{
  "hidden_act": "squared_relu",
  "parallel_block": false,
  "init_std_o": 0.0
}
Each number is 50 + 12 x the weight over its row's rms, rounded and kept within 0 to 99. Layers, rows and columns count from 0. The size before them is the row's rms in percent of the matrix's.

# up: layer 9 MLP up, 384x96, rms 0.131, rows 53-88, columns 0-95
# down: layer 9 MLP down (transposed), 384x96, rms 0.122, rows 53-88, columns 0-95
up53 093:70 64 51 34 47 64 47 44 41 66 47 53 66 50 49 54 43 56 58 52 49 49 42 51 47 39 34 41 58 46 45 95 65 46 62 48 60 60 73 23 38 51 54 49 38 40 50 61 54 48 60 52 65 35 48 77 79 65 42 45 47 52 44 55 56 48 47 51 73 29 51 28 45 46 32 51 74 48 58 43 59 31 71 44 53 53 62 50 64 54 56 48 54 46 33 60
down53 090:24 32 58 59 50 40 43 47 60 57 59 65 41 45 52 52 55 25 28 50 38 39 51 45 34 53 40 54 55 60 63 64 50 41 69 31 52 58 42 65 44 46 45 48 74 41 42 56 54 53 35 55 28 80 42 45 40 42 39 22 64 62 50 61 39 57 52 54 65 40 54 64 71 50 51 38 55 47 55 43 59 77 18 66 45 41 52 44 51 42 38 48 42 57 62 33
up54 104:50 60 39 67 41 48 50 49 41 71 51 32 59 48 57 29 48 34 47 59 39 38 61 62 60 52 45 43 64 39 56 45 49 44 45 52 48 55 64 44 63 30 27 32 44 59 34 46 60 58 61 36 49 57 50 77 31 56 41 59 48 29 29 56 36 32 73 67 51 55 20 47 52 48 61 34 49 45 69 51 71 45 63 31 50 59 58 22 53 43 48 58 39 46 38 63
down54 103:55 57 36 45 48 58 58 31 72 81 60 40 44 69 31 45 68 39 29 50 31 45 72 44 49 42 44 56 47 60 52 42 64 49 56 68 57 59 61 58 43 54 49 57 42 42 27 52 29 49 64 64 65 47 33 54 50 55 46 52 46 50 43 72 41 42 50 48 43 35 64 43 64 62 63 47 46 37 59 44 55 31 91 44 52 51 39 53 30 55 34 68 41 54 50 62
up55 100:35 49 42 40 34 45 59 51 50 51 45 38 48 52 47 60 65 51 53 37 51 37 49 54 65 70 35 47 58 38 53 52 54 64 59 54 70 57 66 41 24 25 20 62 54 54 53 41 59 49 66 32 61 39 59 57 61 57 68 77 37 38 49 63 52 57 71 66 50 72 44 48 53 32 66 41 55 67 46 51 69 51 33 35 49 43 31 64 51 25 64 58 44 41 50 42
down55 101:64 32 44 70 45 68 49 51 60 54 54 62 44 16 53 45 34 62 46 34 61 46 54 47 39 49 20 76 57 65 27 48 36 48 62 64 52 53 45 69 56 48 55 43 59 50 35 45 52 61 52 70 53 65 37 48 46 40 65 42 49 31 43 61 48 68 39 72 41 42 50 49 46 67 40 62 46 48 82 56 51 42 60 46 44 69 37 29 56 49 67 41 48 55 43 43
up56 095:70 54 31 27 30 42 73 64 48 63 40 46 54 21 55 27 60 53 47 54 64 41 55 49 52 81 21 55 54 54 45 38 39 41 40 60 60 34 63 57 39 63 31 60 47 45 67 61 63 63 33 32 43 41 43 61 62 46 51 49 44 45 53 59 39 70 62 60 54 45 41 72 41 51 63 50 49 63 41 42 68 60 54 59 45 38 39 47 58 42 47 56 53 30 65 52
down56 098:33 60 60 56 38 47 59 53 49 31 49 32 43 66 43 47 49 37 45 39 58 54 52 33 59 42 51 35 57 99 54 55 34 69 62 65 43 13 47 45 49 57 51 36 64 52 53 48 70 42 73 60 47 67 50 53 57 37 51 51 46 54 51 38 42 52 65 66 47 31 40 45 36 26 51 32 53 46 37 57 53 36 49 39 42 44 43 68 47 54 62 41 44 49 46 62
up57 092:37 36 38 75 39 53 79 44 50 50 41 64 51 60 30 78 51 61 48 56 41 64 51 41 32 65 39 37 40 34 69 32 49 36 55 58 60 55 50 50 40 52 67 54 60 29 51 45 50 65 44 63 28 50 32 57 46 51 55 59 56 61 35 60 40 55 50 28 48 29 61 53 45 33 37 57 62 37 54 49 57 43 48 56 48 34 61 66 74 55 57 39 45 59 21 43
down57 085:60 51 46 44 63 53 29 41 51 54 58 31 60 40 63 49 30 57 51 50 54 46 66 75 48 37 49 48 56 65 34 61 55 66 47 67 49 41 29 86 52 47 21 57 53 70 55 55 29 57 46 40 53 64 65 61 30 55 38 56 53 51 37 40 47 40 44 79 45 44 52 53 67 53 66 41 58 38 35 67 45 46 55 46 30 54 42 54 52 32 57 68 66 38 43 49
up58 083:55 70 45 59 47 62 52 48 65 49 48 61 63 35 42 69 41 40 58 40 41 57 46 69 36 46 35 37 52 52 58 39 59 48 43 41 67 60 40 50 63 30 47 49 33 69 61 59 34 49 35 51 31 82 33 65 61 52 48 46 33 18 40 38 46 63 37 36 51 50 50 47 43 52 45 63 52 41 53 42 80 37 67 50 43 60 58 67 61 65 55 69 60 43 31 47
down58 077:48 36 55 63 48 45 24 36 48 58 36 35 56 57 58 46 30 53 36 65 45 44 46 36 51 25 67 31 50 51 55 60 45 54 41 40 49 42 70 70 34 53 55 50 52 57 24 64 63 53 59 64 75 49 62 51 63 44 48 66 71 45 28 56 62 41 59 68 37 47 51 68 57 39 56 46 66 39 54 67 52 67 36 42 66 46 46 55 63 28 32 41 60 35 44 57
up59 101:69 67 61 39 54 51 50 53 66 55 23 49 42 50 48 33 58 55 62 39 51 26 39 32 61 45 58 48 49 38 63 31 46 40 83 42 66 53 48 42 58 55 32 57 43 67 37 62 59 52 67 45 53 62 57 64 65 34 48 49 61 52 39 28 55 57 59 54 48 51 33 59 54 40 49 70 54 40 50 60 84 49 65 30 59 54 44 47 45 42 52 54 27 47 61 73
down59 099:44 40 36 49 63 16 41 38 46 54 60 44 48 53 67 45 59 52 37 46 56 34 71 71 39 39 54 47 64 55 43 45 49 69 51 73 50 45 59 53 54 44 54 41 67 53 31 52 37 55 53 33 24 67 63 72 36 59 39 62 39 52 64 61 42 42 49 48 50 76 50 43 53 50 57 39 35 51 32 48 54 56 67 60 32 61 69 59 56 24 43 53 49 25 57 60
up60 100:28 63 43 37 33 46 64 45 57 81 50 65 44 50 51 37 51 34 48 68 62 42 54 48 46 48 39 45 24 45 38 64 72 56 44 53 76 38 61 41 77 53 55 48 44 39 44 69 48 60 58 57 69 55 21 39 70 54 45 52 48 36 46 49 58 70 52 42 49 71 48 53 41 60 75 37 65 42 49 64 60 47 55 58 56 35 43 36 55 41 34 45 54 40 59 44
down60 101:55 77 56 55 46 16 42 68 60 44 35 48 68 53 37 61 69 47 51 51 60 25 45 41 43 57 48 57 43 53 34 37 58 39 53 47 66 35 44 63 48 45 65 53 67 61 47 58 52 36 41 40 67 78 27 61 55 61 46 36 47 45 60 35 61 46 63 54 22 47 52 35 51 35 39 45 51 40 42 61 27 38 54 58 37 41 43 47 38 47 39 27 55 65 46 59
up61 109:63 53 58 74 55 64 56 56 42 44 36 46 70 60 53 47 62 40 40 47 42 51 49 53 40 70 58 50 43 40 33 41 58 34 56 20 69 52 51 51 54 43 46 36 40 35 62 75 61 60 59 31 35 32 62 62 45 44 40 36 63 55 37 61 65 66 65 54 40 64 68 56 61 40 61 59 34 57 23 56 34 50 44 33 55 59 54 36 39 44 53 54 39 80 39 54
down61 103:37 45 45 50 47 72 46 59 49 44 48 32 51 48 62 54 74 46 30 53 50 63 52 54 52 43 37 64 46 70 38 46 55 39 33 47 59 63 43 57 56 33 34 67 38 49 57 80 51 43 48 46 53 25 65 48 52 55 34 56 41 36 60 37 81 44 37 45 55 32 58 44 41 65 52 55 31 77 51 53 30 62 44 44 63 37 60 47 34 32 53 72 42 49 56 28
up62 099:40 55 45 47 45 73 36 60 43 66 65 42 47 52 50 50 41 61 71 56 53 56 45 31 50 66 24 27 58 49 72 43 68 62 57 22 43 49 69 56 58 48 60 40 50 46 44 55 69 81 33 68 59 46 50 47 43 36 49 42 62 54 54 55 55 70 64 53 69 56 36 36 33 63 64 37 41 53 34 40 48 41 57 71 67 66 50 48 58 60 53 56 63 45 40 42
down62 102:55 37 45 52 35 61 67 56 47 43 35 59 22 61 66 56 52 63 35 34 58 58 50 64 71 44 29 47 55 35 45 56 60 41 41 50 44 50 37 25 43 54 41 70 35 31 69 29 53 50 41 44 46 27 52 56 40 32 40 54 63 50 39 63 71 59 44 45 34 60 63 51 65 49 36 46 46 56 50 66 45 54 35 30 68 47 59 60 52 70 63 43 42 37 51 71
up63 086:53 62 31 58 47 35 47 49 50 45 54 63 65 43 51 58 36 42 33 53 54 47 66 60 51 58 66 49 65 52 46 68 64 44 43 38 41 56 60 56 37 23 29 42 35 47 69 40 40 77 56 52 37 50 46 48 40 59 54 43 30 39 49 66 65 46 54 37 44 31 33 60 31 43 31 63 57 66 58 52 72 32 53 48 70 63 61 39 69 55 50 45 19 63 43 48
down63 095:66 68 45 55 45 49 69 51 52 55 53 33 46 56 53 56 46 29 54 20 52 40 45 47 49 38 25 81 64 76 63 71 50 40 67 42 53 36 26 50 49 54 37 52 42 58 70 41 59 64 55 29 68 61 42 44 54 48 39 50 24 32 71 58 54 58 49 33 63 42 36 24 52 41 39 54 36 55 54 52 61 53 54 47 66 45 47 48 53 47 54 56 38 48 51 45
up64 097:66 59 46 63 42 29 56 50 32 44 50 57 76 63 42 41 64 43 61 49 59 58 58 47 34 76 45 53 56 52 40 32 42 49 62 47 34 48 70 43 63 54 42 60 31 42 28 70 45 40 36 58 57 37 38 56 63 50 46 50 45 56 56 40 56 56 45 30 40 50 52 65 52 60 49 46 17 52 37 37 66 43 47 65 64 53 32 41 66 30 76 36 72 58 43 48
down64 098:45 51 62 40 39 48 59 51 39 40 52 37 68 31 50 45 43 52 56 37 69 63 46 75 33 55 47 47 09 51 45 40 59 57 44 53 58 47 54 64 32 61 48 68 62 73 49 55 39 35 58 46 59 37 47 74 59 42 60 36 52 63 42 64 74 41 66 51 34 58 46 42 47 61 66 43 66 48 33 42 47 58 48 28 43 63 39 27 65 58 54 42 40 65 54 42
up65 080:67 67 43 38 68 72 43 55 62 51 44 53 61 34 62 33 72 39 75 55 21 44 51 68 59 43 47 24 58 50 54 40 45 65 49 66 50 70 61 27 63 57 50 60 50 51 38 38 57 45 42 58 41 87 52 58 52 45 49 53 49 55 57 53 56 51 50 58 50 41 37 35 49 41 49 69 67 61 59 67 29 46 48 52 36 46 40 55 66 53 65 42 36 39 60 63
down65 082:51 33 60 41 43 23 51 51 39 49 58 46 48 74 48 60 51 51 33 43 80 57 42 34 48 67 46 60 48 45 46 62 50 38 52 42 54 48 33 86 46 50 37 47 51 45 55 53 53 65 38 43 60 26 49 35 38 35 47 51 34 60 42 39 32 54 68 36 53 68 66 45 74 55 53 26 61 57 27 51 71 45 41 36 50 64 46 30 50 42 36 60 56 46 53 57
up66 093:57 52 49 63 28 55 41 63 45 56 31 65 37 32 48 20 65 53 63 46 77 45 45 63 54 54 52 22 56 41 40 33 62 31 59 46 35 38 37 57 73 43 44 68 66 37 48 51 51 50 49 37 45 50 40 47 50 60 47 53 74 61 43 45 34 51 48 56 72 43 41 61 31 41 30 40 42 51 36 37 59 61 70 55 39 45 48 39 64 62 28 44 46 62 47 54
down66 094:44 67 35 48 40 47 54 72 41 44 44 39 43 44 57 56 55 45 43 60 50 50 43 62 60 52 64 55 54 69 36 63 75 61 43 65 48 51 31 66 55 40 36 41 42 32 63 63 62 75 46 61 57 49 53 57 68 39 57 70 31 57 73 41 48 43 35 67 70 66 33 40 45 48 35 41 44 38 46 56 59 40 64 39 53 40 46 68 60 44 71 65 18 49 43 44
up67 100:55 65 29 43 36 50 65 51 50 52 41 58 64 47 47 66 45 42 65 74 55 26 29 37 39 55 33 42 53 45 48 87 55 45 45 30 55 58 63 64 38 44 52 55 55 49 33 60 59 66 60 64 48 43 70 44 63 45 24 75 62 71 56 65 37 57 56 50 44 41 52 47 52 65 44 63 27 58 54 68 52 53 36 48 46 30 67 58 52 58 47 54 49 40 55 53
down67 106:42 54 52 53 64 68 56 41 60 38 47 27 44 71 27 57 69 41 58 53 54 45 55 41 22 37 75 45 40 40 50 67 70 41 47 62 41 45 30 61 33 47 56 32 52 43 56 48 58 43 43 61 49 34 38 60 44 41 48 41 55 39 54 50 61 59 70 57 23 61 40 29 50 44 55 48 76 50 63 52 47 58 55 56 37 67 31 60 32 60 76 50 56 56 36 50
up68 112:53 52 51 61 45 47 60 48 65 52 45 29 61 42 52 48 73 32 63 48 47 31 38 33 42 53 39 50 54 10 41 32 52 53 47 59 56 48 23 77 36 65 48 71 36 41 35 63 29 55 50 44 60 58 49 65 45 49 37 54 61 43 37 26 31 34 54 69 53 66 50 59 52 50 47 54 41 50 44 39 45 60 34 49 66 40 68 49 51 56 37 55 48 25 56 55
down68 109:28 58 26 37 41 41 46 38 46 51 48 31 54 23 45 52 57 52 46 49 60 29 38 69 54 44 39 37 29 53 30 42 55 49 50 27 66 37 51 28 56 33 47 53 53 34 43 60 39 76 54 55 60 61 55 57 62 51 74 79 57 64 60 67 49 45 62 49 35 45 53 31 59 57 44 50 24 57 44 35 51 32 55 50 43 46 61 46 59 35 45 50 48 67 53 51
up69 091:54 35 50 57 51 62 67 49 46 67 57 38 52 50 36 42 42 50 66 43 59 62 60 64 30 51 28 53 50 58 66 55 70 38 62 38 35 44 55 45 55 62 36 46 61 91 48 46 45 54 63 34 49 77 46 57 56 52 41 49 52 63 45 54 27 53 45 17 50 36 46 57 34 43 57 56 77 48 60 74 47 64 58 54 48 59 42 37 64 50 58 57 45 69 39 43
down69 093:35 29 46 30 41 57 45 50 41 40 51 46 45 54 51 45 63 41 69 61 59 60 47 70 49 51 67 44 46 58 29 39 65 49 32 72 58 56 44 61 37 47 35 75 54 48 52 25 49 63 23 55 59 58 34 54 56 50 62 61 63 61 47 36 51 39 63 70 26 65 65 51 43 56 55 44 47 37 65 45 46 50 41 49 51 50 66 55 39 69 62 48 33 20 70 41
up70 100:29 53 55 69 43 53 57 42 35 49 54 46 58 57 28 30 68 52 46 33 62 59 49 45 31 64 29 44 54 45 66 30 42 56 55 73 48 50 58 73 59 57 47 43 51 50 73 48 61 44 47 57 59 53 22 38 51 35 48 46 52 41 60 73 49 55 52 63 67 61 35 57 64 67 39 52 48 52 81 54 64 39 68 53 60 73 62 50 50 41 63 47 45 58 53 72
down70 099:69 38 36 52 52 62 78 78 39 49 45 51 50 49 58 53 51 54 68 70 53 54 33 52 54 56 63 43 33 61 48 50 55 55 50 43 31 38 49 54 45 61 63 56 43 51 47 45 36 57 46 53 59 35 88 57 58 50 46 31 62 63 53 57 56 59 55 24 56 41 65 52 46 43 64 32 37 51 44 65 58 48 50 91 44 36 71 42 44 46 45 56 57 35 38 68
up71 118:36 76 48 63 39 45 51 61 48 49 39 42 41 58 48 41 35 39 50 62 52 45 54 67 53 47 31 28 39 56 74 44 59 58 52 55 59 43 65 53 40 51 27 45 26 60 55 65 46 47 74 42 62 40 63 74 61 39 38 70 44 62 43 60 57 44 40 57 60 65 29 55 55 43 47 54 50 59 50 75 51 69 46 41 59 43 36 24 67 52 64 32 57 69 38 42
down71 118:50 50 66 41 61 67 58 44 49 46 31 49 34 39 48 60 49 46 64 51 41 56 48 22 54 42 62 60 45 42 42 35 59 42 55 56 53 42 32 48 30 46 57 54 60 41 41 46 41 44 56 35 70 61 46 84 49 39 46 50 61 33 43 32 54 31 54 52 43 43 56 31 55 69 60 34 38 57 63 74 40 18 46 55 63 31 64 66 58 33 67 42 39 32 42 61
up72 096:62 41 21 83 58 48 50 62 40 63 36 61 45 44 20 39 57 49 50 48 59 33 37 72 60 57 43 46 66 54 55 45 62 52 47 45 35 55 67 58 52 57 28 40 53 47 68 74 49 40 58 39 32 39 36 53 56 61 58 60 36 64 53 50 34 44 57 53 60 43 39 71 43 59 37 33 63 67 45 48 49 58 50 37 46 60 44 39 48 26 76 55 57 45 41 59
down72 098:47 64 40 52 45 52 53 50 46 49 68 54 42 57 42 56 67 43 58 46 45 77 39 46 28 54 42 75 44 56 59 66 34 69 50 50 47 38 56 49 29 55 32 66 39 60 38 29 39 25 54 50 49 47 78 48 37 43 48 51 50 50 42 27 53 36 64 67 46 33 45 57 51 23 53 22 73 42 60 34 45 39 53 47 44 46 59 33 40 58 35 45 60 35 57 40
up73 093:69 42 25 53 64 40 65 52 51 45 44 39 43 52 57 49 56 34 55 61 57 37 24 40 42 67 46 24 56 63 40 62 55 34 45 51 64 32 51 56 52 50 51 42 54 45 55 57 39 60 65 29 70 44 53 68 48 30 62 50 53 45 21 77 43 49 59 24 28 53 52 52 51 49 57 51 61 35 54 40 70 53 41 30 73 45 34 53 50 31 51 58 59 43 61 45
down73 093:54 33 52 83 47 46 55 48 74 53 51 59 51 43 56 29 09 53 42 38 41 47 59 50 67 44 60 45 64 65 45 26 50 18 48 59 37 53 43 52 36 37 59 57 54 45 72 32 48 40 37 57 51 33 32 40 50 40 43 50 60 61 45 45 46 42 60 60 40 30 55 35 47 37 32 47 54 25 49 47 37 48 32 55 46 43 49 48 49 45 28 60 39 51 49 53
up74 105:48 43 54 64 32 48 59 59 42 47 57 63 52 21 47 51 52 30 74 56 57 44 51 32 54 45 48 42 59 16 53 47 54 50 51 41 62 47 57 38 82 43 43 29 37 55 61 65 57 55 65 56 47 49 31 48 40 43 48 49 78 31 50 51 25 57 62 44 51 60 63 68 49 39 42 45 68 58 70 50 37 61 32 58 54 33 49 51 53 41 58 28 37 47 43 69
down74 102:47 52 67 58 51 50 68 57 41 44 37 44 32 52 35 35 62 38 31 61 58 50 59 54 55 67 54 94 58 53 38 57 39 22 55 47 62 53 52 62 63 42 46 36 47 48 43 40 59 28 65 80 37 62 43 36 34 62 44 48 53 41 61 52 57 41 61 40 53 32 51 60 70 42 48 61 55 49 47 44 51 62 57 36 76 37 34 60 48 62 42 55 51 54 71 44
up75 080:49 53 50 38 55 38 62 52 54 55 51 56 56 53 47 71 59 52 44 46 56 39 40 24 57 40 42 56 55 49 49 71 32 37 42 37 61 53 26 54 42 49 40 72 29 51 55 59 37 55 52 43 60 68 46 51 67 41 32 70 41 58 20 71 34 69 68 39 46 63 66 51 32 48 45 54 27 50 27 69 47 40 27 50 71 39 52 52 31 47 46 57 42 49 52 53
down75 080:80 41 49 72 35 58 65 60 37 56 50 45 62 53 60 21 51 57 42 75 47 36 60 57 37 48 47 33 60 62 57 44 55 39 62 57 64 43 60 50 45 42 72 38 48 50 60 32 67 50 40 53 36 64 61 44 43 44 47 44 60 52 65 52 48 32 42 40 66 44 51 49 73 47 50 60 87 47 46 67 44 78 52 28 42 51 40 56 53 31 53 46 36 55 50 56
up76 102:39 74 41 73 37 47 57 45 40 55 56 58 69 47 34 29 37 53 45 55 46 39 35 54 37 58 48 27 51 30 47 52 50 70 51 70 48 64 57 31 56 44 44 48 47 62 35 56 50 57 53 60 54 54 75 63 42 57 38 47 66 42 52 52 49 44 68 47 40 43 19 66 29 54 55 36 57 68 64 69 71 40 31 38 51 40 61 44 34 49 32 61 61 33 57 56
down76 103:31 47 35 63 45 40 38 45 43 29 49 48 43 55 52 34 48 71 22 26 46 48 41 47 42 50 48 43 60 41 66 27 28 48 48 58 42 57 41 66 53 55 40 53 51 51 72 59 68 48 66 50 50 76 37 46 62 47 46 35 40 52 35 48 45 54 52 42 65 58 77 30 67 33 54 37 59 77 67 54 49 16 58 48 52 62 53 56 44 60 54 50 48 41 39 49
up77 090:52 55 25 56 62 52 53 46 35 58 48 46 34 30 35 62 62 41 57 57 83 57 35 56 38 61 56 41 47 47 56 55 66 65 51 34 59 49 41 80 47 42 33 59 49 52 61 42 26 52 49 69 41 47 46 51 63 34 50 31 34 59 28 62 53 36 49 47 59 46 58 42 73 40 67 26 31 55 40 39 63 61 66 32 53 54 53 33 46 46 57 32 45 48 51 51
down77 088:44 77 30 48 52 45 66 55 77 52 51 56 45 58 63 33 67 49 51 51 28 35 55 56 50 33 54 42 34 59 47 24 59 39 38 37 32 68 48 42 28 46 60 43 56 45 60 58 60 56 55 52 58 46 44 49 52 44 27 28 59 51 72 61 42 36 83 59 62 32 51 67 44 62 36 67 35 46 35 61 47 56 64 51 48 53 59 38 50 56 50 40 67 42 57 46
up78 126:45 57 40 50 51 36 58 46 60 51 55 48 48 46 42 65 39 23 74 61 53 36 47 44 27 51 61 37 48 14 36 58 45 53 52 37 61 49 29 60 45 36 56 35 47 55 39 54 59 58 46 42 47 35 63 48 62 43 49 59 58 70 53 75 33 48 39 51 62 58 45 71 45 60 65 44 40 64 62 67 35 38 37 45 76 48 70 41 49 46 35 28 46 44 31 37
down78 120:62 72 83 72 42 59 46 57 54 35 66 78 43 41 44 44 36 42 73 36 38 54 41 49 45 33 57 46 44 62 33 49 46 42 64 52 35 51 35 60 61 64 56 47 40 70 44 69 61 60 28 55 63 30 60 38 50 56 62 49 47 56 48 42 48 55 42 56 66 29 45 54 29 26 41 53 65 50 44 56 46 50 36 56 49 46 46 29 36 43 34 55 43 62 36 60
up79 092:36 73 52 31 46 72 57 49 46 51 18 54 63 36 26 43 45 49 53 62 35 47 45 69 46 49 66 37 43 54 68 79 62 52 55 49 38 60 76 29 44 37 49 44 49 56 55 60 40 61 67 48 50 34 48 45 41 59 34 36 41 49 40 67 56 54 44 59 49 57 40 73 64 59 40 62 51 41 53 45 23 46 49 42 63 59 52 50 62 57 23 49 44 64 42 49
down79 093:55 44 46 59 56 22 67 50 51 35 60 47 32 61 53 39 62 38 58 47 59 67 30 42 31 55 42 58 72 46 74 48 49 61 63 63 61 23 47 60 51 61 67 53 59 34 52 16 58 41 48 53 52 35 43 57 61 32 63 50 47 41 65 64 20 54 55 47 59 67 59 56 46 55 42 54 51 72 51 38 46 56 42 39 46 56 61 68 55 50 52 63 29 57 61 57
up80 105:58 56 38 67 34 54 56 52 55 60 66 43 85 72 40 67 50 34 49 49 46 48 35 55 48 65 54 49 31 61 54 42 53 53 50 48 53 46 63 44 56 47 38 23 51 56 42 60 44 57 42 49 51 61 57 57 61 33 56 52 74 56 32 72 37 45 87 62 33 54 25 35 37 43 45 45 50 36 45 62 69 62 44 49 47 47 66 27 51 61 58 41 54 72 53 43
down80 106:42 48 46 41 54 47 52 49 47 53 31 54 24 68 73 46 58 50 54 51 68 61 40 31 24 44 64 50 60 50 59 32 40 64 57 53 56 37 51 60 69 61 33 62 52 47 35 63 28 46 40 55 70 52 33 63 54 40 57 42 65 56 44 21 53 66 45 57 40 52 49 46 39 55 27 30 73 51 42 42 43 76 40 38 41 49 46 56 73 46 35 38 57 47 56 36
up81 084:45 78 59 55 41 52 39 60 44 47 75 41 54 38 58 59 37 49 50 75 68 39 47 41 36 68 33 41 59 33 71 50 55 39 57 33 42 46 49 67 41 46 49 40 62 41 64 46 51 63 25 48 55 54 51 58 64 56 26 44 39 64 33 49 63 63 40 40 59 35 67 51 55 56 48 46 51 47 44 49 51 47 50 16 47 39 54 42 66 61 58 25 34 73 36 39
down81 082:72 23 43 33 54 52 52 64 77 40 40 66 40 46 53 43 54 47 37 47 44 62 75 65 38 44 63 55 56 64 41 39 65 58 34 68 54 69 43 56 52 56 55 54 61 62 65 46 60 48 43 45 43 66 37 38 35 55 47 69 38 62 39 65 57 48 36 55 34 27 58 39 51 55 49 56 64 49 50 43 60 52 50 73 50 74 37 70 61 70 24 50 46 54 64 51
up82 088:68 58 49 68 62 56 50 45 61 71 46 34 52 50 49 49 47 44 63 57 60 53 45 39 60 62 44 38 65 47 48 43 69 38 58 39 63 66 42 58 51 47 49 73 27 45 68 51 50 62 47 40 22 61 64 44 32 51 56 56 62 51 19 45 45 27 54 59 70 49 61 61 46 52 63 69 70 45 39 37 74 35 34 48 51 57 50 44 57 49 71 25 53 71 45 50
down82 091:47 17 36 43 39 56 62 58 56 60 39 58 50 53 54 52 53 79 49 55 44 46 40 56 43 75 51 54 42 46 72 43 35 46 50 57 37 32 55 45 58 49 64 39 62 62 51 58 53 40 54 71 44 56 62 44 60 37 54 54 41 55 61 41 47 60 26 39 38 73 08 46 48 49 58 44 40 49 56 70 58 49 76 53 34 52 64 39 44 69 66 64 34 48 51 46
up83 097:78 46 24 48 52 49 36 52 56 55 46 45 35 53 39 48 61 49 60 38 39 41 42 48 62 57 60 51 38 45 59 19 50 27 54 59 42 29 53 39 43 53 44 63 46 43 50 66 48 48 33 64 53 64 25 63 66 55 57 69 25 64 39 39 42 32 49 61 64 42 61 52 48 58 47 57 34 42 19 58 53 51 38 43 65 53 53 28 55 35 69 53 47 60 36 66
down83 100:50 52 50 54 40 40 77 37 44 53 49 49 42 52 50 46 57 44 55 37 37 52 57 25 62 32 43 54 36 38 55 50 37 40 41 34 14 54 73 63 35 55 66 41 52 57 44 29 48 38 26 59 53 57 37 62 63 32 58 63 54 61 60 42 72 58 64 58 64 58 64 38 37 47 59 30 54 44 64 34 28 49 50 40 45 46 40 57 64 61 53 53 51 22 58 40
up84 092:77 48 28 70 49 31 47 77 45 70 56 47 30 50 55 53 75 54 56 38 52 44 36 55 67 50 55 49 51 24 45 36 66 47 47 41 42 58 42 57 56 59 42 62 49 71 43 61 52 47 44 46 24 64 30 55 57 36 61 36 46 52 30 25 37 37 64 65 74 55 51 50 36 45 58 61 52 56 47 62 48 54 60 30 51 45 64 47 48 34 38 63 50 41 47 40
down84 096:36 82 59 48 39 41 43 78 48 64 61 33 31 67 31 56 76 64 54 52 45 56 41 49 46 42 48 50 58 60 51 62 46 36 56 38 59 49 59 61 53 60 37 58 40 42 32 50 49 33 28 58 62 72 52 60 48 57 62 54 36 37 56 63 53 50 60 65 49 52 50 38 53 47 60 46 48 45 59 55 43 30 46 30 28 55 58 70 73 63 39 62 28 30 43 50
up85 097:66 47 59 39 26 33 62 65 61 51 68 50 64 61 52 37 56 50 54 47 41 48 36 40 57 49 56 27 26 31 64 35 49 58 79 35 74 77 43 41 46 45 44 59 49 60 41 56 32 55 52 63 57 33 43 50 64 39 59 72 49 37 66 41 23 48 33 46 51 75 62 56 41 47 47 52 55 51 55 47 44 39 44 30 60 48 66 37 49 47 49 35 38 47 57 53
down85 100:74 31 47 34 47 52 42 51 61 50 46 62 59 53 53 40 32 54 41 60 65 32 48 50 59 61 36 60 56 48 59 40 60 54 54 60 67 29 45 45 40 58 53 42 60 73 32 62 56 45 48 45 52 51 32 51 69 59 70 56 61 19 58 45 60 46 42 61 25 46 52 62 63 60 74 54 79 67 27 49 56 70 61 37 45 49 65 45 53 56 47 33 58 30 49 38
up86 115:51 40 45 52 59 50 80 45 36 58 63 30 66 49 32 61 69 37 63 47 48 43 61 35 52 56 50 55 49 45 74 46 45 76 85 39 34 51 55 44 50 35 48 44 42 55 52 71 47 59 54 49 55 63 56 65 39 45 33 37 60 65 27 20 32 45 47 57 50 36 61 47 42 49 66 49 35 59 46 71 36 36 54 44 57 62 33 46 64 53 60 43 45 54 37 46
down86 114:41 77 64 46 51 52 62 44 46 34 64 61 61 75 49 54 51 69 58 69 49 66 43 47 45 58 35 54 53 66 50 52 32 44 41 72 31 71 30 31 35 56 42 66 45 54 47 51 41 56 83 26 48 41 61 38 42 73 44 56 48 56 47 50 63 43 58 37 40 67 62 36 58 66 61 61 57 53 53 55 52 26 62 42 46 48 26 53 51 51 40 59 47 50 52 62
up87 100:37 65 31 72 49 33 52 55 48 60 61 42 58 64 46 47 58 41 64 54 82 58 52 78 41 60 50 67 60 59 78 59 73 57 48 49 58 46 30 60 67 54 47 58 38 51 45 51 53 50 79 41 41 58 45 57 69 49 63 33 56 30 58 60 34 28 48 44 47 49 42 64 36 50 66 44 64 50 60 47 56 31 53 47 56 47 52 30 49 62 37 58 64 45 43 68
down87 106:48 47 50 48 60 39 17 46 42 47 40 37 48 47 48 64 31 53 49 56 53 51 68 29 58 55 67 49 67 67 44 63 57 55 33 54 51 62 32 56 41 63 34 54 66 70 49 65 45 56 61 70 41 56 66 63 65 64 45 65 59 39 50 52 53 64 46 53 59 42 47 46 63 45 69 74 35 32 48 67 59 53 43 61 35 55 66 61 44 54 34 65 36 69 31 26
up88 096:44 52 21 65 56 52 51 40 24 77 56 63 49 63 16 55 45 62 50 47 63 52 63 42 55 60 54 39 45 49 50 44 53 31 55 50 54 74 63 45 53 67 60 56 56 69 55 45 46 53 67 41 47 54 39 47 64 39 46 22 25 50 50 47 32 65 56 60 62 51 40 71 48 57 49 50 60 48 41 76 59 60 51 43 63 54 51 74 58 41 68 68 40 51 38 47
down88 098:36 61 40 35 64 40 44 64 59 34 58 46 36 67 45 72 68 46 50 71 50 41 52 33 26 37 69 53 45 41 72 57 69 20 55 55 42 31 39 47 41 50 43 67 30 50 40 26 56 47 52 53 38 56 50 45 47 55 51 61 48 35 52 40 44 38 45 50 30 53 39 39 44 59 45 47 42 37 61 25 40 62 72 47 50 45 33 55 54 53 34 49 72 35 50 41